{"n_layer": 14, "d_model": 768, "n_head": 12, "n_kv_head": 3, "head_dim": 64, "d_mlp": 2048, "vocab_size": 32768, "activation": "swiglu", "norm": "rmsnorm", "norm_place": "pre", "norm_eps": 1e-05, "positions": "rope", "rope_base": 8110.0, "rope_fraction": 0.5, "qk_norm": false, "attn_scale": 0.125, "bias": "none", "tie_embeddings": false, "parallel_block": true, "init": "normal", "init_std_qkv": 0.0204, "init_std_o": 0.0204, "init_std_up": 0.0204, "init_std_down": 0.0, "optimizer": "cautious_adamw", "lr": 0.000418, "beta1": 0.95, "beta2": 0.98, "weight_decay": 0.8, "lr_head": 0.00557, "grad_clip": 2.0, "warmup_steps": 509, "schedule": "cos", "final_lr_fraction": 0.0, "batch_tokens": 262144, "seq_len": 512, "doc_mask": false, "train_tokens": 1615000000, "steps": 6161, "dataset": "wikipedia_en"}
Each number is 128 + 32 x the weight over its row's rms, rounded and kept within 0 to 255. Layers, rows and columns count from 0. Numbers have three digits each. The size before them is the row's rms in percent of the matrix's.

# layer 4 MLP down (transposed), 2048x768, rms 0.0124, rows 173-176, columns 256-511
105:120110085151109171125139168114163164076138103131062106090195115063201146129113112117111065146142166179127092089097161132105120139112197175066158147125153123128131066069169149162105066184074175186125164141073121064103153120090106110164164097102088160082160105189172054143140153177127078115108113186109122119165126128129155153052167105100145108096153104117096111137094140105184150087133115134107181169089133150148089163165094101111143074174144145092118167133089090158111133101102094153091155114182141147147171138073155128122135126136143104096141168129145130115114096109159124140107088114201175148148096182165148091137067087121120127165111123117154137127148187093130145140166127127143109103078074150099168152102196134113117154133184124114139145060107149141160104085175103
105:118131126132153084087192125098174104184164158132090157108086135095096167122135083147089115067079103128161126148143138128096156135141116102144110159151076103134096120137059106114139160138159120105141119147140114122163083144123155061141115178095210092197206114104160097114110094115172118111083087143125151117165093124137136100096093102128154123080151125095112091166102079081147104132156102089138140129073141117088162129145135145124154144121084097158139130091103108108153095136048123169104126130101119151143150134161118080179126115129147121135146152169180123149142083153178135125175204139115063123170117105109144128062134130087155065062144111123158090152082136090086069048157063131126127061134125118117164135137119166166119124069014144116139116095164129109199127156150105
095:067140129171102100103152130055144132092168144167149082141116185142058141137129164097096190138164122111145103134087083206102166136169217112140140077165127090138141107149104165081101165130128129094114095101109134088129109107139127118093096107132139198094154091135120124116110183127112090142132158128107086159084144118149143107144165132089122130124137140113124123154110113043137153146139145123224132126216175159182170127106113142085085133157154141090169106125128095134104116116118152123159091168097141158200156092176202108105080149087108083094076199102132193085081148125144153130127135221151101170086196124146089172118133119121133127142146138170122138089191110067119130155135130139114186135141158201122096107130090122121105127084093151111192118095100120137083098105139145
107:141177136091137128163128146178123116072175120153133174156171125146118136190118137114135101114182159125144196138178124170111107132166062105083158085155074081148063104112123111121136173102107134153143142065075079092103134105113125148102154163128151129160151137121118149121174140108176060168175117164160096192125110097092137112100121076120104164083102103101113113071143137099126126141161143118155100093061123086142063104070172119115124103143105107156143190144116101151069140143140146149155110078179116101155104134084186171124089113198112112186189147131139157061129091114117093173211107092098121105134113101162185110125148157141146141124155123079129140144110146123115171091133134095175111068151172070114160130134121156096126122150073150133059108211158147125137105098112132
# layer 4 MLP gate, 2048x768, rms 0.0172, rows 174-177, columns 256-511
107:173161146136164194134113155178150103133168120158122136142154107109169144172062124082093149153137193180109089113109152113164133215147134089093129179179145126171116168100132161118080143111168095084163088149119151155093126138113112119139057190132128143158192087139140157096136157125141130154163138119128109122150118124145162173190125120068074110174160107131074155151165108149105129133130098108150137065107124103149137120090138089101146198143140151061097109142178195159112131120103157190177192141126119129156072157135093127136190180100193127127085087135092158081036131071111093122162142158144079112154064146117086120119121122158132164134109143094120128196126053126075129133095114110137076120171131125124160089119137157129123079167099155194091155167125111090132160118129084
100:106136138177139076085110123129100129154124162120114106134102123139080098195112116119119129145139152164104091049130104116084073113093144136073113126092117114153143104138172110128099082119116134115154153141128081141118095115109118114140065169062138099117078142123090167097128130076155106132135170101110179205140129145160163099165093105133167064071183143098176097153147145124129098120096189109175096070129100106135170086078149143069112065123097152082142132139104155098148123122112032130117123107124105156090154127138120087137126084126121100152120118066061207082180197108108163065123143110098100157180126115162118113166139112132159143181152165090161116134079172081066100154172124080123092160104093140107069143054133081119171111102122143138137148151109126137133168207107114
103:144133107138094114115120143065083126103100095102120131140129102166172103093085135162115143118135067120118128116129094099147202128061106109096192128146113083121072093144167124126154098125170157082139111113094095162086064118125115073171090108106104105103071091121117092124134130097091113096091157135123120157143115111112164031120111120148165170059146186120091129047138173126157130082129154148124139153132123184143087095119159084084089116092163045116160117158117136064121151097181189101134104128149138159143118129107159155154068141163088195098198088150132114115171138141102091077064160112120212168063123172124125121105128139109168127077166123134134149117164163179151128167124135117098155086088123140122088137133119148130125175155141132079116168122146112196170155102122166
102:134086178196131165120121209101097087128082123111084174100098148067086100149127128131142145116108143111125091106138118115105158131143107148118138120134154157095125142132146186082139124102096165149072135156096133085126149176128090138144165097193145076180117133168082088119226091106149111140154115095097122189165091166107153081130099097100125114115166061096131078151171110075162163114118136135147116152166133118106139095180108141129168147102167156092089116075125152114174115094132124139163145079119176184152131110111159149144072123120169154157133068137093147115115144101083139111101069205055137144127175156149162119087140147118100109087100123074178078102122116043112132092129140183111163078115099136154099064160136100150164115138089123193134093185140123100153149152130083
# layer 4 MLP up, 2048x768, rms 0.0164, rows 174-176, columns 256-511
108:095142153145089132136134092144118140147092146108167133135128140188089121145135142158170133112177157114111129142120139111111150156067098132120178108133172167140083081112151109154157108126120113149122110117058102073118130212077045173135130065163084156155091133106147071119126087117114064146159142086193057173099088197138152144152071144086166119105146168174143156078164133188089146061097152108140091125160129178145084167090115097126110110074118124152133146106170163059163107127154124097112097164181142123141180134143137158116145173095125067107130163125077181122110133134165143134073185101153159136107105122130094096140153114186062116141086127086104167136122156142184156110139090074149111172104166106159118131144148116139164105109117109105171162119140151197096092147095132
095:115144078164138099167120206080088176055168147090141107107061134145112100125110114100146136118143147090133164104072113124082136144106176158165115149080165118129167109133104097065080181184119136120149122168132086098152112137118128105079108117118099155106143099167122136149134147069141081136155196141104141137162095117118152098179169095107122176137162135120087120181157136098121139098087132166227183085107137167068125155102182148049115168118148143092097095173159106150130149109117134110123143108161107178111117128070149117080124086120094099112100145092135166072111154145139103110080147144134145168100148089134131146113124172165137091144152134125098122163138118076032193145149132070123121229091111158151105078109148054105116139142132110206148090089119168134110144039117218
103:133087145128128197096155065165111148117136139133147131184165106183123147185151137139157110078151132113105129148126152138088107102200119140122122159099114130169093081116058085142074117151088125147132159153130174076168188158124091150155156109087122110134114137112163092119173154139106150148077144155170136143162128122095158096132110148103116171123113144142131155169099131097124124119125141106088149163044127136030160133133152096121179084122158136185099102176083165077129135157165132180118129154094145137125126144128145155090133125097141140070125095113071193098136133126092184156168125101136123129135120157154152133186174111066181128133165118072166093140132088076146091155110109126138155149155119094110149081129149107112089121150134141198175153161148176128131108100179110